config = dict(
    attn_scale=0.0884,
    init_std_qkv=0.0293,
    max_grad_norm=1.0,
)
Each number is 128 + 24 x the weight over its row's rms, rounded and kept within 0 to 255. Layers, rows and columns count from 0. Numbers have three digits each. The size before them is the row's rms in percent of the matrix's.

# layer 10 MLP gate, 704x256, rms 0.184, rows 96-129, columns 0-63
103:141090125121133074124129138113136161134100127131140129130084079157114139135199174124145172112121103139148182153113092120093104146117113108141107165134088104111128167131161125138129154157159108
109:105115132133070129150176103155117106144131099104142114187170102095124081169095160116148111116100113121162118126137120083116115095137129115105123163135105125133063157132111101128154107120123129
097:068126146117087138119077136143115118119124157135119153203103072124123131196159096099122106118112136134157083133132139136094132129132147133143101115116120147117119161146125168117125110118118146
088:097132151155109109121129088098120100133138130115141121149118106134152134141137128153121105098103177147141149106106183106137130159147111162121122077115118150147113120143163147150130128127119126
098:163181144081113112144128140136090108117122163109159149182123118126119134122134149123173123097147114166145162150144133133100071118142115113144155103139116143170125119163123156130116173107178124
100:122130138130122136149133112144103136118084164157120122103154153130080125153134160128096119140154128114090090135154145081125112098148131096148119140103123114089115116116127126164096146123088151
096:140136145112166165156135143086104115131130114138118144174164147143139108137133143122152102100126134105122125140138102157134140108116126154164158102107135142172168147146152138099119152124146138
105:188152121156129126133175138154124142117093147108087077186136143144156149120177114078154138152102133128130126121125123171098111156126112132168124122085147104143123151138146131115138142130157082
105:159114101137122113136144107143146154113111146137107166118129163159104155134134118135111158159162107120108132146096152143139130155117165128157152148140113140145143132110156113143129164104179123
095:175139122128186116129138146139080120144166137137110175189124142130126103123136160113127134149087148124141104118130098113115095112145167159156126178104140152136145097090115098118126144114121146
101:153155135096106111101102112133120120117137155153160156090150176153129162095142122144145139100145115106133100150123065119106105160117135113098109148109135085093130143161165169142162148105135135
100:149130125103119098156133151179138143104147100133136134163142157102105132151106118139121111160135118104160103123118116154157123134110116091145155117137120138116200134071114134124132147132129104
098:128105092116158158167127101109108143146103110175100133147158080137129131157160124096127105124124139167108172098171140133116129173099166123154127126097136110144142138110138103138069110122112110
106:165128167114125096133179082130127149104172159142103119133185125167136134129124124134136151111099100129128124148114162135081105158150125117118124092121110111142090129122148120093149161134129128
096:128185134143105114155113168145148112106138147153136126155135129150100135126137129102175124204105107123132154135139137151082068152106123131168121152087138136113123133088111075154104120125146121
100:130149096101090117134076159155104073151148163164108125127126131127111140135087171127152154163136116143133161135115152136120124119142135148133173131105129170175122139123120113119126129123091152
096:142155162142093101110154124113117148108115125146124115147143129119142143142160116107119154138090124105090119121132102110154152109109135151155137166130132121164071104113057150126088193120123136
106:095173081117144129120109130134148124109143191156090127116122129120118126157126151104140093123102098090152133160142104145091082158093115093135096150140123128173145114159080111129104133131114178
099:165130141150126154126125111143090142152168100146113156150119091156128147065110139099159124166138143100109138121130103130124113133126125157146115128106125127089064188157157154169162171109139174
100:092095123103124119135122124130123144168154115091101145156131126152180066109131132115135147106125166171137115129115159117176143162182102141097115162115175127130131160131136165134141120108165126
098:159122127096126167117161158131111174116144142154118114165096131115130150119150087148170143125149140106153134179162135127149091072125149116121109172120071185125147128158109087097126128088107141
103:091126162096146173121097059151128125119106099114112172145142138135135167130139141130101112116084104145120150183117122104125093110157102147117101135147125121146129132153107116152114123127140158
099:138119111119069121145146159129157120134140127165095094134148094149106074137147138160109141113123138153158122124150146117112158152134107117128163155135133157128154137082123145167124150144151110
097:117138125138111148068138101097108147089054110157138042114124119132142105114135157112138129121162134132137125130104206116114125133130113160136104137122126110194133087101132101091147080127132095
098:130167095114133145129139123152156164102145149150139112125136135108137094063122117177131109131120140119147154156125104102087110122146152144102129143117092092093158121117108078074120126163133064
097:128113136095160089117115158150163126128118098178135151162131139151117104114136176151153090111140166141080147098107152102100102141104137139167095073136115130102145142117117136111123143121070130
100:149124151106122116138102143114123128114119133161126140107136131119137126142106156137149137165148125134114140073178094144131135096168092107135115094111130111106149111098093101184087117122128146
097:120112144124156107115152162115139095165106123090110108141143158145145182099078110128172151135122142118127114124119145125120125135154112121185091173118090120127100121101107138123147126083132155
098:148108133148108118110120137172135111147136168129143170180150095089170136109183128090127140133104129109179168138138139103106155103176111135132097145088083131141109146132117118153094111159157163
104:126191140094113118134081102100106142136130179136151133156114135120103125141124126124140109133112134142096107146110102126146122151147126115120131198072131102161143134109111103145124133109147175
106:126121147106149145117114125098087111119103124119134088191142130157123140135138155139138129125128136129115150127063172150102074120144140114136099188158165112087160116115120150140138152135169139
099:164130087151166116122117131086101113130122117092109146176136072122152176138133126104163123125136102111141076125148098119111111145115126122181156123141121120172131113134153121143166125147121115
103:117143095132118112173140141136100137097118134062101139114113129125155098096146129134156143153143099141144133102111151072130148083155146148163136091155126077142096139166127169143097126076180077
103:121094117142112111142140128139125096112113144103068121147171160163105112089125125167138088097142133105105141139144129124073112143135118127123171148103117085142139121153119121129147172158120148
# layer 10 MLP up, 704x256, rms 0.192, rows 96-128, columns 0-63
100:145110118134148107159173142063148153119155126151121168075134108133147113132147120162171166088111113091135153069149152133136138111148144136083138118101099146117108127139131096105100136123126102
107:151158124129163098141095140142146155129136137136080161123108134134143128137139114143113129123178150168149109112120090143108127186115095161159150155140129144115162121090133141130120157120163144
094:132123132129170129133108157156129154172085115074133107118074113125132111151119151145125155125118135123170090102131113147118108071154110106130157168108140109167155137109146118162129156158150122
085:185129103140142161100161181109152116126128131130150127104191162120158132144088122130143122114104129099141161125133130140099099095138150111169164098107105094071118132155136093121130092102149156
097:117123147136134138107168138129141130151178114128187142146136114096148138108133162155101157132123125098121099085125144095142144129137134100099156161147161173073122152131166094105075067127151129
101:125163153118117159136155123136141137161150105154102096133140111113102133122122151101132166087133139114164130149137095175145140111132173174138104133113160137101148126099136180126154136132149147
102:110103171145097133121123154118148113080136133136135117151155155114137059127101126110127122062128141082117128123198119130163153151150119142108126130108088138109099119133124134088085158124095156
099:141119142095116162116136107114150154148111107148108116128175110131148163153127110102154113103092133113134121130127131114140126115112138114156134107168100155108113169107072125131115113097130138
103:112080135174141136147143092139125130160150152134140084140151107131119132125119089106143131136143148128109119129102151144194125126092130129147133109106147121148122154128139123106119095151089162
100:127105145118094101120099108166119153153149078108137149158118142163155132135109156168142147097119131102111124140134100089131101140117173131140135157079108131116138158130113101133155132149142126
099:172129169127130093120097104135110179139106083078132158125141169126149105130162127094179113135140131131150138108116130128104109150096133121088140127120134129117126128149153153110154129134147101
097:098164088153123139105116082166106137129106137122134101175107169121114103136139176113119126147097144122124066088143134112119128117108177148127163094153151116186146092097133122158111105150133140
103:162146137143160133151114120130133145127154131110138116139080090146120099135114087139133149114115158129110094106116141151114137135114118170126112095141121110111147155104118085166114155117123135
102:136194132182092140122135098140167156121137119122136159138157107112117141125176107129121148107117171126128116130131104135124101109090144085182112153178094143146145142117149112138125129129136099
096:163105088115130098079126066103132142129143137106109120116091123119146106127132134117118098073123144126128121147125146140147177132128146098136104121157151103089146115127148175129144107137128123
098:130166091149155158133147115114171146148111109112171122155161195071146107169159123123099099149133119118133154124108078151130109129127166130141128118091126148146095140140139106133131102140131119
096:094164126093193145113147131199107140101088109130130132073144107145129132138132135108135132073126163156154107086121128118126118144172127134115112127128147133178092107138196096127085138143134164
103:158159106173118156156141091110084140112148121130119140110119127104127116143145114147129106116140166140132108121136170094111165142153145119138147163158111083129129128177156154109130141159145178
101:127145087116148114134108129106131123136201138112163100152102147127119134127171100102115112118156122118117158143146129144205072138116144135114135129142139112141118108159150121146136131163182141
094:101131131148142158105095149101120150089139145115143114136138148109129130086106126125118132124153115138122130080149177172147134170162121104149175135170119142112098113118115134131106132111142156
100:090157099172098148096073161121139103116141116132117141111148114143125110112132148060140147117180123072140123138145099147105138097131112146151107116158099092142168139116096086117123111096145120
112:143127125168132116134140092126128109113122131118085168108158121160116147138122113155125130115130169099137134143141108112093105146113083133128141160117135128093110114112113158151170127126141139
097:090132176141143160160104135154118112098137066122151148143106143136105124137093107160128118129152120117102137120133171123104134133157162109136142091130116167146159100130090143110103141107164126
108:142123125180118168110111122107166099170117129139132122126111139175123078153097122152111111129137084109139133128137074156108158168110132102148126122128107148153113101095124091103148096147138163
104:117159159135138107161163136101157139122104120132130116161094134140131153087133130129126111152167133099145132158110105104137162159111138152138152122111183133120134083104136143109142108102130127
099:123142149152126121147124102149115166113138147120160140099069061121135114170113161131122157149100120163171114126115121144153111102120134142122138124171146110119129154152117130071116109112147113
101:157138144113132158159176147109127118154122092072126117083151151127164133060120124096123118107119110132141102151131144092099138134110142077123132145130102149160091176095128093163157151085140128
098:087143135073145107113081143119114131133112111125120085141153150145123130144079104132099107105132125158110155118136123145145171115112136080164149139115149121098141125145182134142127133120119153
102:139122127144122166093180125163102102149142161121142099164119161182099173112128161087131133138107133139119118117134089129126127143152142098139093128139102131075117144140101135149109127119112122
100:128116107152186098115111124113117110109114101147125131101092161122163096097118083181100090105097193160152130112155107122128123163142104151080127127139133137160159127166122099166143143152170131
108:120108110164109142113112106138135160142141162139113137153119132121137144126098169093140124175123150148058062159101146128081142171140148134070095144147131109124166124141114112113163083097150128
103:127143101114086121102118141121121057155165126088122107136130143099182113096127122122115104105116103107116142173093133145111111126090170156143113131150111097097101168144130144076156116139132142
099:118121131126153133108103122123130108120102111139148130084106148148146097126121122166108156094104088127118110156136073122124116105161113161180164155147118139141076096144142128101148102142115103
# layer 10 MLP down (transposed), 704x256, rms 0.185, rows 96-128, columns 0-63
092:127146108107147154147143165156188139140122073100117143162111113128104117147115130100107162098159128156155136133083125130151159124138098133107097121134117114135142098121134050166112093115143135
103:137165108111186093104106108135126118173148165142151148153107146134137120146150128116126170124132089182103115116155084143129116116150118126084098126093127162107103083091124192124119148104164114
091:120141088121146130137091085130104129120134095152114131135082085145105131141121130140122121138112087126135132108102143157118127123122111115129123127119110129124155103125118204116083186102109110
097:098153174130105105109111103121129103134134144120141114144095076138134147112110096139109124100144132154119108125109167146158150145129102124147098104114089167178117087150140186133152135107138092
101:119111141144108158146165108130125150138142083124115133125152135127125118137133159103141118171139125085087105132130184127165163109116121171138106123096129154092130179136164011088110122128154185
101:141156059128167138146151135113163142115095125090161104174138092113110130155132115153131163133122128152141130110114162123154151131112172145139126109114112092130111141134124174113132148133132060
098:131151117086120175146104159149150102122126136123130117149132158099144117138124120100129098100129151102129106071149112154149159156130087166130080098109128147107121113165140091077086108166136111
098:168104125143133101120099113141103136134104120135103125129168113091121096146109151106143104119085156139146106134129092127129124114134119101119122112128137205115118094126153082158122164161156137
104:108115169136096123115110074114116135134099141118116108141130104086141172104132089111130134112137130141130092096111163133112117160106175123123124166166146074131152136137189139113162117135158117
105:101081182105136118155123089132138094166106151116101119122127095148122074108110121133137160150136142144146119192144136119103121108133124087090114104172115148142162123084111127128105135160115149
102:106131080096138099105101140102080117121106159105135146115100116142129103121125171110126126139143109159123171117091096180123142151078110117112110130142111149100115133117122132107148117141141123
100:111145127129133111116110151157114126157120145115098100146104103130104114091177166157131160139107095141147171134156124117141160110104147126114134159113134150173128148132139166121135142074119132
100:129168132111135101113119103089108139138131112170123155095138137121114149100114163147108134115109149106153123088147104110141128083107083128145131135125107119092110135137118114130152150147118135
102:132123166109106114137080167158146158124110151155132139170125140198149139156115160104102176136152103111124102139121166165109160154150205136127132165111153151132112107128129194167103102150147123
081:128139130130150089118117068131099097113144093118125122118120148145091156141145098077161117132109127103185138117133138143152139109131116156148146120091113156099120097135159255161127151106152158
099:134123106179177158138120118127140117102112120140146093092124145144146166134119149118095098128139147124099112140123109131105110185117126117123132133095248119123164089125112136126137150139146150
097:116076092107105128184124118121110105143141141154123126148121131148095064129170120110118095127091136092056074138166130110125116121112135124158121151180135136092086174145159079090139138129133089
099:174140103141154142141131153137136079110173134178169164150140105131112148113094103159152108110163178151153087134151128114116114114114116123121072156137148080171177094169161151122127153121088133
102:077107116067146124143133140150108138152164136118150128188137128082093158138146125138136165144133126144107139133181113127100152111115108131158152088127142182145133129141142129152094132123091113
092:145124121153127143160099167129113105148146140150119149131135133103094145139138103091132123146121133140148121105067144162121111121164134121118086125127149124165134171123117113096129154094137129
098:186123117134121148086081128119155117120111142082158120081129148141171140146151130134092169133120110110106131121119097121111122172137115142137129135101128088115062102122173063161128128156152133
101:120153130154124136128116134126133131120092094143134122097125111136125169132174163133073118126105156120130086152160152124134150155134106121099128174159137113146123150115120020108107165136147113
101:130116090147135113159134132151112093126113122130102125140085178119122159155114171105120189095101092118148087125075156168132104154194121092142128102126135113153116120115157153085116129111098131
101:110123167091146146122125136152085120170155117133128114143142149144120085123127109137138125124140117120138103141159095101104118147092106132100166083116132184138125106125088137142137112127156107
098:080111101157134143122157109100127127124121136149157137110160133105140139126168089122156101120159117131141149142117167141115110128148109193131106098141134113097166168104116142126137147129095151
097:108121144176163125163112101119104129132151106134139101106140131110102130119121126141126140139087119083143125126132137123145106184105106105166145112143126123115105105124138149130120103164112140
097:107123156155146138138120169117110098106060124132092145117157185116132102150120132128103132137176136149169132137064139133131134182086098149108126127136105112127130111146164164083102162113167140
096:158132158136096106115166135133109097117140145134165163104076133141115119107165110118131144138169129136124145152125154141107152139144139129137108110137109113171110149090142096135127157157104100
100:108152168116127106158131170148119139138086143104137175183140126142153161118115107127141088106111118084125134153163092119081104132143120121093085118081134143136112163127134139151141126150123096
098:163153132138122138128171120117095115117108077138104134113150137116108127107140066151122125130114149132113121154110124143136128114132105140111144144139099101131125098145132103123042097105146107
111:144116112147161108128108134164118161144164134119156143101140134138141108124101151127126090122118128122141171148134115121106147156130166145099102108120081160097126094141104186111124098123099167
101:126115143155125131081162150117185100132128101130079130095096148154138126138113106115163144150106163122113121120163141130130123093121102130099095134133101133127116124136141132125148121110118110
101:124151111180152103120074136098098129105116150126144121137140130150095143151126140150170078142129153129117110136151133101117140145101128140131159132136095128141099142141129038135109150120134181